config.yaml
num_hidden_layers: 14
hidden_size: 160
intermediate_size: 960
hidden_act: "tanh_gelu"
norm: "layernorm"
tie_word_embeddings: true
init: "uniform"
init_std_up: 0.0546
learning_rate: 0.00523
warmup_steps: 200
schedule: "wsd"
final_lr_fraction: 0.1
max_seq_len: 512
Each number is 500 + 25 x the weight over its row's rms, rounded and kept within 0 to 999. Layers, rows and columns count from 0. Numbers have three digits each. The size before them is the row's rms in percent of the matrix's.

# up: layer 7 MLP up, 960x160, rms 0.202, rows 897-959, columns 0-79
# down: layer 7 MLP down (transposed), 960x160, rms 0.182, rows 897-959, columns 0-79
up897 102:488498544490436518508497507457499500529553500486479515560473480486535494533527551520530495528481489499547467495508501524490545453512532482449521536465521480488486482479488495483468472478492507503531501509503518466489497542489553544483534474
down897 106:510542503481544532512479507528513471507457566501469494498462486504489493492496534445484508481513492511503502543506519477504518503470487528513512508491484548467517535540525490493524541495486528490507525499486497520511518530512459489518508498
up898 103:488483470552517489495520518495489534546468517516508498451548507466527503503457498504504480468495486505509492486485534506546465553468512512464515461499577497503498465513476492476458482455490506518468472508526512470493494492464524513497487489
down898 105:481480513512544463487468518477493458519453517504483480532474511501465512516494507454488496496505532488517509516483471513526431553441501451481521503518538488538478501508533480537513487495471500519576476462515501523501481525543494496490506494
up899 111:532472501450532502483501499454513551478490469467494494488557525481497500486496530536534483518445454498504496486481497523538538506527499464529477508499517489462465477498541494517512516520472512525519522498486512509508526498481524501470530481
down899 102:482460512494526477528500511494484499495564485493521469517537508504463510503475468504512546501443509516473505539501468491545522518528525484467492494469490496484511496532538481483517492490496479544491496463480522454497485489486453485482473486
up900 095:508513506490506477460497520510508549471506502508509532498474521499503478484522477492548502538525472504533537512534509534515483442526510508497496482429548488497500534511481481477456497455464537531488515496486505540505492477454506547496511524
down900 098:501520502528515496509513505483482471541538466491476481546522473509524448485485507483520477468490529567442467495476510530454494515470511509486493464506471493508527477504491525474498517487497473495537469555504489493472484486473508480496504498
up901 102:487509495507532522485477492501554463511476496504504531469511473522537488525488511528519516492489506482506486445460488460504494478508533445494484488509501507510534489500475533482502529526516462501475511517508478518498467436440517502521524549
down901 097:501486469483474558523474455505497525515506540468502530538512489490521502539562531538461503469504488460551496483497488502500538484546558501505503483464538509513470537519523517476510475510501499489501519509459495454508501545530472514474522483
up902 094:522524546518497452486508471546475488507493486520522508513540544539481496499497497473481506491503490510512503465481486518511490499530456543507535511482449482503490472545481475497500549547463500488528485510509456469475494520504492506490488507
down902 103:483510498499522519491475518482527514537488490501484494498499471479493524521525588519538489514513523526506482445484501484494513496500554493511476528447540488526521471544501526501526497484510522534516558476470485506508520507479496490522487510
up903 095:477487456502491519527510510497500505475449525485530477519527448482467536493514462522521514527519503468521489516513459514487511473473494465489509526449518469470510518480495563486466483506523483510506511527488480516510493464519530526574542525
down903 100:518465546492473506481495505526523447507474495524518504523491504491480482494474503504496560520513483522499534492489506512554445531541534483474474492501542517511500537559497498512521514522484537488508467464456509509490500482516530484492481546
up904 101:479480429521495484497500490504486480512498459522512489535519485525526527537490496465457495516543536466520480481516534507491484446453538465437512523488484502434469516496519519527469481524509495460524538504487527503506508485539478538512509527
down904 104:483470461490526504532548550511470495528504491483501489505516481443534469506537502514486516524497474479550478427547526494544507546490522489507494473503517513501511511519472503469533520479540483515541452501536498519471513463495498473507499479
up905 090:489501513505434465552499507501548498457507481469496509480456485510479489505491472483508484508521492468520474499476515517518500494505486534486533510479485490505485527472528572560544544526491507498564511484470551500499508462479486556468525453
down905 089:489489490527514517510503484520481502509521537513495505509525528506502514520479511509489532503540461506479525505539478447477486513449439437467517493478527500520481506452484519485501462540526527530512491488487496510488489477530518518507490505
up906 106:476499460502472482489479508475553488513515504508495505508521504489541515532511507477496499518494526489547488512564453508492505495499525507463514478475429489525503537507421504479505484491486462514529522503491532505499513492493508483522452513
down906 103:474541528525461513504528530503548484489505527556474508466494466537488504496518537498465461541495450551515475525482485472492506493488518487550451505509520518528479487551517453531509502510506531499489508495519541503507515514508504505481557491
up907 081:485472474488458446478500503504509524483511469491524474529502503490528504524490484484491531527496484440505494504502494502513503484465482553523520472495520493500504508504457526575539534537510533499524497535498455487572479515539499512564543524
down907 088:513494493481554475497469513512499485495509485520511498493525507518456527497555493514547511457533541518552538497529490485502490528491523497504483508493506461517493531495484490478477489494453487423500491467486505498483512489472513483512474487
up908 098:484508463519457480507531514449535477493492526462550481499504512460512484535515455471490515482512487497529517461548488479507563485535536489483524487476522477504490489459524472511494493534473488476485535487460504504443512503533483528505575537
down908 103:500484487479519543524501504504536549533530518512493483543543504509487461454512496496465539510499482528462421487538488493508510519497524531456556498503510455519510491487521526524514466528479480514479472513459510494486469473521496503496526492
up909 095:489472525513543515491500468512495546500481513489510468525464456507507511501520509529482534535492519485524521484457483498479523518495475514530512530449466525469480494512495498498527471481518508470547535517427516479527495481486477481481486513
down909 085:533531481475527460499487496492521505448538478534538543472524491485455478479468471506492513504499485518538509523499482496506475507518499513486513486538504538547511479517558513460481476514514493504448513487525493519546497494455556509462521491
up910 092:522511485526511455486515527494495510518473515448525525507516521522534526486492505454497501460506471492480534474519442483487535472508469498465506461509488508536491501541506500526518494509490467527519503503500527492454500530480504515513463482
down910 100:490444515514546535476481478525513521508476493534511509526518501510506493492446529507509521510517485545491508471494525487490483503473497504520482502506490480494498466501473462526493486524556467510504521518515528542463480418516488474540490513
up911 104:516490481496476524519538490495490472497477498473450558502504497521496527465514520529506528510501492529503489511469498522505519507522506444473440504497491480542497494522508562480517487558539475547499458464490475462508466487504516547449513478
down911 106:501500526499532477547501485478514504526456479495544470539549510459521554513473519507529538461502503511554469503498501504496506492493469460517490528492509535462503540486504462504484520487539478490538548519471447511524517514496521492495501480
up912 094:480508510519484506495534481493522490507536499513454491493518486503490487522467462445447532507484493489528472515458478542498526489456534496468524526486500487526458535483525529502459465470505506502511481523465475500494473514514506560457500539
down912 093:490465547490497489480536543505513478471502524451505446501523520483514498481534514484486483506498455510494509501527500500536550516498459514518527493507516461485544493522501513469495496505549513524541496494488526509473508517487526490528526484
up913 097:433525517449485476459497502471504486489485506486472520520535511465507472526496485501486477509526494517511506470536476455485472529463464491534521521517536525481505492495454527498520527503487519491515526474532509480497516523479496524545484546
down913 095:532510498539495502527517490493517523499507525565485495493511511489516532507511514555446529513529483469508474482504507537524508496488478458507518538468400524472488521527507471495469508489495493492554546491459520512509490481524529500511514474
up914 103:471536488494493511471516475501515482457517504450487526538545477515521539496462506464508506498499469504538530509530489503512523518529465543505480436499507553476516509539471521508513479462528488508483511514500528527534500508500460514474514588
down914 105:523499480493493507505544535492510483527508513499567490489503479490502476505464494507535548503508507523457499495489521490489457531464518505520482526527509444496501482526495499504431484488516478505493476544507541545426515493435471536499515471
up915 108:539476499479527463501484491426493530483473490516488489493522490503498528494498509486459496508495517499520446495498536526555502514478485547480498501505471455534540518489494505509451523508544488561508505535490531455519500494498553529488492466
down915 106:431530515515509519517488494517513505513481470576523529459495518530505479452510452495477527460454458500531511510492457516515489518488525474515488503508524523495468508499492507509474480498528487488494540460534490542483465528585506472489478489
up916 101:508500525526520452515467486496497463461511532514529497521481477494507515501483508486480521508494510523514512532477472503474519559511534503515528504523526511511504500540503535474500435516467445510509486528487477509478489534517486513553512498
down916 104:501513500489494498470473484501485520501546488530506487519504480495504459524508513547474550448462484519523497541485503491532497527510458470498506439546536511483464550518505476478501504492486539524517498506466520503484491474521483463523462464
up917 081:498504483532455500491500463540517525517526480493491463502470461453525490519499460509463513457541506501469518478484487507494474499493494516455546487530488487530512500487526535509532479532476502528510472524485502514460528474515516490577511537
down917 098:471515491515516526538468526463505472488473521511515504498523501527483546513506549507545504555502512513540492519502498511514519506473515496530479489518488456512482515498539520508483513481470492514460530510487509496549500498492469476496525510
up918 105:513526475509444495525480536469515533478508515501525488463482481502524565483497517489489521488528520491526515483507528503458500477496530507495465483514491496523515513514489489479475503483529530549443467513514446491523489507456503492489510472
down918 097:522486496532497449526519531518499524488519514463489482542528533506507513557472515425525471487485531462526493520531512496504513523491489463521478560523477475455532504509479487496484489495515514492490486493512504475508449457543502517471514469
up919 113:502507510464457522495500482487524514458459500481455507518473503486503491497498521481512511497575477501508523460471526477504467508471470505477518488492480502487495503504476528448520513520502531464536523480483505463498490516467518467449505467
down919 110:498478462502559534482495490508487503519526537519550474505478508538507511515537507517451517514476472509544466473533532492517473473483509455492471493533532470477472522487535480508533515521480522497498497440492499491539508517512537493545535570
up920 105:490519503502502467465488508534507456444479493528454477502448499456509505522524513487525454501482500520447507476504503500483521516447501488483511518475534503504496523486485505520480482494467488487459498517487499481513492482454529492531473495
down920 104:464502536543466500480471521479489471490486495502502446485515508525493456522484494520486482499509467539487513508523495502490518504516469474474492525508511502542475481495529488526530481493503478517533482532490537477533473484488532497492538474
up921 103:509510539482471482503507467491493492521526532546506517525515484448504485500469523524482469506517553487495494469496497492514491507479495545502483520493489507478497551536468518484536521531525467519503475489494499509488505480467490542533498507
down921 092:527509536459466485545495484499540513521531499474501487472505495494480471514458447489526543538497463444532512521514484478469494527525471508511513525517481521504501489511494496513463497499515508530531515485464497512542463518530508491488564525
up922 092:530495464492506501502492498449466489485498535464530468496501542529525561499465452481490490478482532547497512490465493456546510495468498494489526515523496470461470496517493472493468532476479488495535512472489535492507478504484489576482485526
down922 092:476478511467527536531500461526523540476461504450493514506460513449518470511535535493530450501489459455482478495513512528508501481486468510484479489493500513482507498519486494495469480503504514499496486459488426474488458510513563538529496465
up923 106:500525512468491480518506547452522511509510510459460509483518512508501505512492504491468520473482505511509475494515519519511480512469540504485499548523491498566475502474508494529464470468507497511531529483479525473513493526478511511479496466
down923 103:533481502515507534531523471499497506467513509484469535531510525486479517513518476487545479520500545478548498452455519528513453507469504498447497516490534490503467453505504519541494501506456459497474521493495513525505527532512501516506536543
up924 111:521551508480484517519534489489499524527515441530510457482497504476495495483498508503509480478518513555500477521514518481488518437523491497492507479506491462530476475496502535515516478522493505474468497516490528480490464491482508505506471497
down924 106:521422496515462505468503514493496515489505501508559475545513486466512508500465541514515504531525484464498543435517503585475503475478532509507487497463517487511484492487504539455529519505507499490490508496475488496473513475554480528474508489
up925 102:505468492476519468507516500436475511499476478514508522493470482542523550529541499505446508538533488530525497473504483514465510540465510529481514514488507476504515535536482495490471479490492506457566495524507506513450518514475481503517497519
down925 101:495553476513534487492501490455482518489511477465506537484520472471457487507539512509506497536519548470488542490510496553518494511496521440498546493553528519450502500531519460467497483447485471472527502493489516491499532483516478540470498540
up926 104:501464527510525479494517531523501539481510452533505510494483487468524506513473505470513532525485510477545497483493515499472473523515492454494499513484527540472480498490487527514512477579469443526535520514484522520492477512502488524475517513
down926 101:459534477507528479506502477512533514474492518510529521525536436473494473506528465557521507479508489489503471517482450465491524461540449481507499510585514497530485568505499527508488505520499500519520526490476437509553471483528481504503563479
up927 112:558486506513516484509475487523491446463479524523531517459542517469461509522509505499500480498512499490445506494469516488544485491510515479512520506502509509504498498518548506519488486478513471459473507493503506504523495518540469471512501504
down927 111:493496477520488495457498485439503514486488500490531489542499504544443468473527484553482489467482525497536488492486470471513502546510454539480489491522452553490502429541490525506527499489526510492503520539512500459501464557501476460515525499
up928 088:487486530496491494468495515540444466493450494523502480469503507522503521503499489453504509497490517507486509507526474500462435452474463474506520529493484479524518523482478482530537494503504549469492493514515468523517483535555492516481489554
down928 089:483505462496520520503517464464523510472531495513513478491523503515492513542490495508526535505516484487501538472504485482500520522498509511452486452501556475491503517512454514531486515500493443524470494432461522474434506490471516488508461488
up929 103:468522516495471504490523512512506525518537501491523508456531535476530511501485518479511508513485549503501500509528464516498483511526470505477543511529510517468509517476491517551481528501519439472508519524518501560485514481504451529491501440
down929 096:482523518467492519499502491466526516470503498490501521507466432486478494531534534495522455477529473508504502565471527484470543536518540491523475533460523486487528502474522527530466509526514530522484514501480472494513523483492556491490500511
up930 088:498450511505452488540465494475510505509495510475473481493466481482503503512473521491460481540563488482545504485465499525545499503526498547493504479506530488515501494511464502534497508509481479529462496543487478485530531499537518525506504487
down930 093:478457477468505467502488501486497473525516495532508449512511507481490511487516492511482499490490506495512470519512460503499482506458465464496465492469494475545496505492501501515471467512472432476500494484489513453445532532486459505469506535
up931 093:535518521497452470515534497461533476528480531524484495521543451496513500507486484491510499492519508528506459498511533532512521472493527512473507481508502507533489493495509520526481483529444519422501507520484451478508491486518527519489519477
down931 091:516484482478507527510489501481542521513499500474545551529543490517501510491500513495481492505486470528489474451505471522494502528462516472481509509425507517503505457517482483530527545523576480514501531516540499530516459523497490535523499474
up932 094:506520520521432487507471493544417515524507527494494473445539480496514509468514471469480514472512530470511483488486550478518466494521513501496456449522524555534512553451504504518498528559489469473503542474463495442498499504508520475492495483
down932 084:457496507491490537496481478469478495478481484503475541553458498496500482510488467494518459572497484499533519517506523470501529516557477536440509491493503546501503505458514487510466510421515495491523479467512457514524503506471467495516522535
up933 096:507518448512494532478511536475497483530510447524489520525519519507489518446461524505523484470527506498475509489490486519463534497500513472505501461494494526534490498467485528506522483493468544479505536519498453477474504513545512546525467488
down933 097:503504536504505521502493509479472531529505503493470497479456478498536533492522479465494488536476466471549492503455471493505498443493457498476473506486507524455525483486510502451507507498524494481502565525469497495456494501499515530443494501
up934 091:495546564472491514479511450529487510535484498495492487496509485508481491527508495515504545471467442507470483468496512474495486474497508527545475516500504493543457490508543544497531527488515473476466504497488489499487459490521497503461483549
down934 094:508499500510450442488525483544520471508533504492505503453518534489508455502491475492482542503557528537536479470517505512487504487521516460506448497497480480477500496525487484506507460504511475474501498490500539477463545519450518540510506529
up935 077:464543526568555513479522523473486562513509474524488498495501476531514527471476519492494486511518519519471477498469513506502474478551520492509492468523476533475505507509487524476459477481521499496448506482509525474489504510504497484457464530
down935 085:502470490501515487511483512514491485481509482490566517475528484487521499484502516490547565499527461542487524504495485471502517534479494483501455501521507476535536478467513504495503506544494559530514490500543472470509475493516497460513480493
up936 102:542504502481499485475507506506558516524467494500559483507481496481510524476520509487510512540480508518483526542511466458441518478493486511524512512482488543488501537502460485526520511542527444549508485526546472533526479435500533490526476507
down936 099:481490478503464554509484526519507478502517507499513546494536489493471525510476510552476448494484531500473473467528486468494491493490543498543494534500513442518521496505463418478473478504514483494472542495516503543496540518493506533484473517
up937 102:502504516506475497523518455501478503499488506481523457502484517516467532543509525499470527501515525492501474486510524514499529534440497461532494508484499491479473529488500487506477450503430506505524558477508484515558490520505487510504482503
down937 107:516471456529507493498465497488456483499529489464500519551508479519522484514508504555478530514488507513521461467518486484476536481473512475453508509482519523470528533522499521505487535462510453519529475465518485501470490492526491521484507507
up938 098:450458501485534481504476551465496486475533542473506520467451429532492504504470513534442488525503477529514466504489541495489522502464548476530490502547494495538496514507516538527483509530465477501501477523461526480471516450463519482515540491
down938 093:501523498508490475517545480487501507467494487491510453486552515480521468459494512491497524435506510450506529520515470481526523499552470479498507521483461486504533504506486521497511499481534503532498510532536491463517497520501482484544527499
up939 104:531521539455489542512537491555526500500491506456511470483444508528547476500477482466516509504510526519557511505505509458440477482526474499477497469479493478514472499454487452480479521528463483503529500488512505513527537512519488510473551463
down939 105:455527528486455488475548487487494541510520479505519518494460521510478451494523499551464474484544488462446500492502513474468516489504517485526468502529494469492530502528504484487527493453494501487500516511503522475519507501503521523514487477
up940 095:493489505485480550487534488487508512488486504474509469501535512457519460516502465491492527493473506506497538461476481535519513507466497498501505474489549482520476512469495507492493479507480505463507518477460518469496499531554483548466489435
down940 094:531479465494510514499468509531498485526528545511526510504497498487460513523541491484541490483498545492547463516487478511497506532432519460466548534508510540537489474556455505509511500472479484514532484480508485488512529533456536485510470478
up941 093:496536498467484513480503501530495553517477493556471522486494490453543517525471497478474564471508492532513478428507485552462562521523509491530495535526467500473484525515462469504491502449470477496500551490494492520505501498495514544493507487
down941 081:505533509524486461562477532507487526475498500491495513498516495544455461516505474483515491501502462482475510518475494480540493492515542482502462493531483511482520512475511496500490514443499497512503456478529507492488482534495508490529511473
up942 107:520514509486485503510512509514511531507507490486523486488487488484475509513506522496497481541510506519497495493470492486484481522464502491468503484490525500471461520449523490468509518551516490500509495459501515496457477478468523483497544499
down942 106:485482547489499469476533503493495498537490509497475514467458520477510545510520506524498544494474542491487444527470489522488475541498438515502549492472492499475490499542507462512482502498523527479502500511541440487481519480557515496475470484
up943 103:493522495504498489525512468478469471509475492520493511501503516497513472482512545471491518452516476516504501490515581531522455487492531495517483529465498445537488515525468447514477508482536512498473487550553528489525477498505522531556457498
down943 104:518529511521454451510491535507485481515505491485545515529466552499517442448487504511484467535511456473518513461522487516485504549491516506516538499457455500518480493516571536465520499529451489491520527525526505499507464506523512513515502497
up944 079:477495507448482464502524496509456509527500509501514479488488539502493518494498511501483528491504521486523451477482484498484507446507470505528506528469430482514495513506501552549534593507498482522462452506489472499513417489489483468517518480
down944 081:510499511513509513493463524483510524496499501512497500524467484549517498511511499532513492507548461495484511506483476473513453549502538493535516538540507457502474518533517430526526477498474481506531483459513506492446498517509521498460489458
up945 100:474433497498496477510501515549477485494485563484518490478520525509517502507503454529487481478513501545485528484525494532489494501525494536465477481436492518504477529526510510502492511475538505505493538532466518551465467528536477513530495491
down945 099:519447510509505515522534521524518474485491487518529503521507441515516490489510477498520482505503487542506479486514480531450515475499471546515498476569539501478483543551524499503516474499523504530490491532521516507439451489497552547481492553
up946 084:507520496505544491495501488510500522482535507460490497476515465542516524473537483484487488491494489521566499451460465523514510505510486472553535488486492527471489468508527470492496520506518498488526496510501502497453494502497492480524526512
down946 081:485486505523490506549514490505460503532498537481519520520471512488471477474485527491512540511553484521500539570498501492491481486533505509469497525441495481534528483482447468473499519523540527528517512509516463490530468493558527480500474432
up947 092:478532537504504510530539477451486507504459495515499512527496510500495495530521492485497485508503504465516505508514527466544487496540501527472496443505541512537469500550476498468477549504473514501517461529470506502524500477479498550525457495
down947 092:490514500529511527530495555517445498498516517520510492463510522476466490489501514482504462519484546470532457459486501488455497530523485481446523468492469495544498453501490513467461512493480530529499531462526491514520493510480516505534470541
up948 103:474492504515482569476526508469506467500489546529527513502524515496485497483494528524503495494520490476513503495498559517468494467513533524506511531514472478540473484506482506478500488473476467528504516519470515511493466508480529545493512478
down948 112:490525493472517441528502517534528483488503528470483495506512490505512536570494529504482503510516503545514516527441461528492441552494521471493512514499507515489460492471499509496496500511497462479465516466463525490476487485493521502494470498
up949 100:493496502475516473525492488503552503517554520498482497477513496511546532497480495471504501515546473546501530484527532520520492522507516534471486450494537534518480487472483509476516447473513520506481521531490473523502539459495551496486490480
down949 098:516478525510563500489523550518518513497509523487499493474472503484480487499532450483491515483515516485498512501473489522540498477483509509466534479495482513535431479490511530505505525443524514490512568525483534482457516453493536512494476512
up950 091:467466487499536491535498504497496516503461521526541460470543522484475535511498482479499507479478472474489506520530522484505488476526495451480511562533502508507444493491533455515465488481529486506527504516449554508565512538482432522524478526
down950 096:523478459502480504493485476527493504455481516511537498475488479522490519482512478434502515511532521451520486496523472509531475518469452511522503476500487574538507502512516449480466501519501473509493506523535493480492503481500500489524555513
up951 105:488540495511461465489488504492505463487479492541525510495502515541524504477474549465499497495546529486508524490501541460527498509442463479490551484470470507524528550463519494522513533511467485511496479462510541508540479451482496482486484490
down951 108:532476500536508506462514526518456501532518538501480517497545483528484489477550498541531479478469490511529506503487500484492518493516478470503487486496509475487482473475489456483511482512519459460531492528527462543483532523467489517504464444
up952 092:479462520520473502462524494496508523511483529461490521471489505510475505460455494525506517505524463460498468507501486519520522474480498462577513558487508494481540489455502487507501505509456511484527497547496506485522511465503449502525489495
down952 095:508519478515532511490509466477502495472580479475505498501564466520498499512534534481556499480525504504492502508476498502500483477501497513478507498467550484502487540495462447533499470520490468495511467456508458480490508464481518456481457459
up953 097:505471519517524476487475516499501529471508533515475501504509496453493526541528494493484507545536492509517462465511526469501475530441546473518449497479492510510501530464489494520489505515493519455467524510439511488456523502515512520506486543
down953 092:520562482474497496478474548481462497511531448464514515498499570497515483473552492518493499522464528542536529537499481510487515479524508489510521495511484525519443466520508518495542530507506494520497489466513474539496499525460480534506483498
up954 092:470445502502482515527550545489500471443498525463486502473502530506487494481500476488475535525522508507510498485480507499495482495502524525447523503495533517499539540505534489549511511498459488501486483495502524510496468496499489503490522514
down954 092:521462490512535485455490488495498522553524525498574486487487493548476520472502504510512474506487483483465472513474480536473527512494476485544508494495509509454491503518503481477531477530545521459511509502466525497475484441481533522508499492
up955 100:490519507529461460464479515504526498431512488514514495520478525502492494468519478520501483516511487501492527520506476570437482465500568551475509510484462538511466473529502519501504481548503465478511524528473509479533545470454522479462478483
down955 106:502483486512513490443490525522508476511526490480514479519534497484502511515535525537482478522552519520530493498501509501485530460503534508512493496474477446473525564487489476503508456532498510488498460488474474499486525466459504509499543490
up956 093:509548530537524496517537494474492517491503513518523491492513489466475514506448450502513496502471492496550487486514487474532504471542494497493521496493498501528492522478514488527513464493497524516492492505503497443506495510521457494485481471
down956 098:473435525483539482442447497495498442512528514486488467476511499509508520536491534490497499503529495502511519483488492462516507513474511501478509518508517459510515479548543517469516491498505533496535511525529479482476485473515528503478523480
up957 105:511497484508480480496475518511506561458524526486516506532508504518504482488470476455510497477498504499500470511556517453487539473509530494479514527448526515499472506543507465478466473480512513526501480461499540543529511525480460495486500500
down957 099:475499502519510451532507450447443490499497529520512480502474496502484485528461487502500528538493506504486466495488519520467493484507507514508465535532468507479483519546462518510518513470441465519517485462496444480497493495514453514518526482
up958 103:529500470491489523523487488460491491480485506469539472475556483459503535488498460508471567530519534479492515538459489537527464533486492500508516536481467489508497464539504526490463522532500505528463541485501507476514547513507517495493516469
down958 105:491556475514523538502496557510497493512476492511510458493518495520481496476476477525497509501500533469503485537501470496505550547513503472534508498553472499529473491453518507511499535535520525489535524490503481482506515468458532493510473480
up959 099:542499483457501436512473461449492496515512514510523475531472491467514501526496503529526502534484507492472526486488499521498515483496483513520540487440512500518536516495537542485463510518487489541522519521529520498498524551512501512472470432
down959 092:475521540493505440503525490510490504532548469553523495528517553522505439497519490501496504500491555490509552476536558538509502509546512492501460501475502496506492512484488489471482492492439524496491486504502527526548522534467516531523484498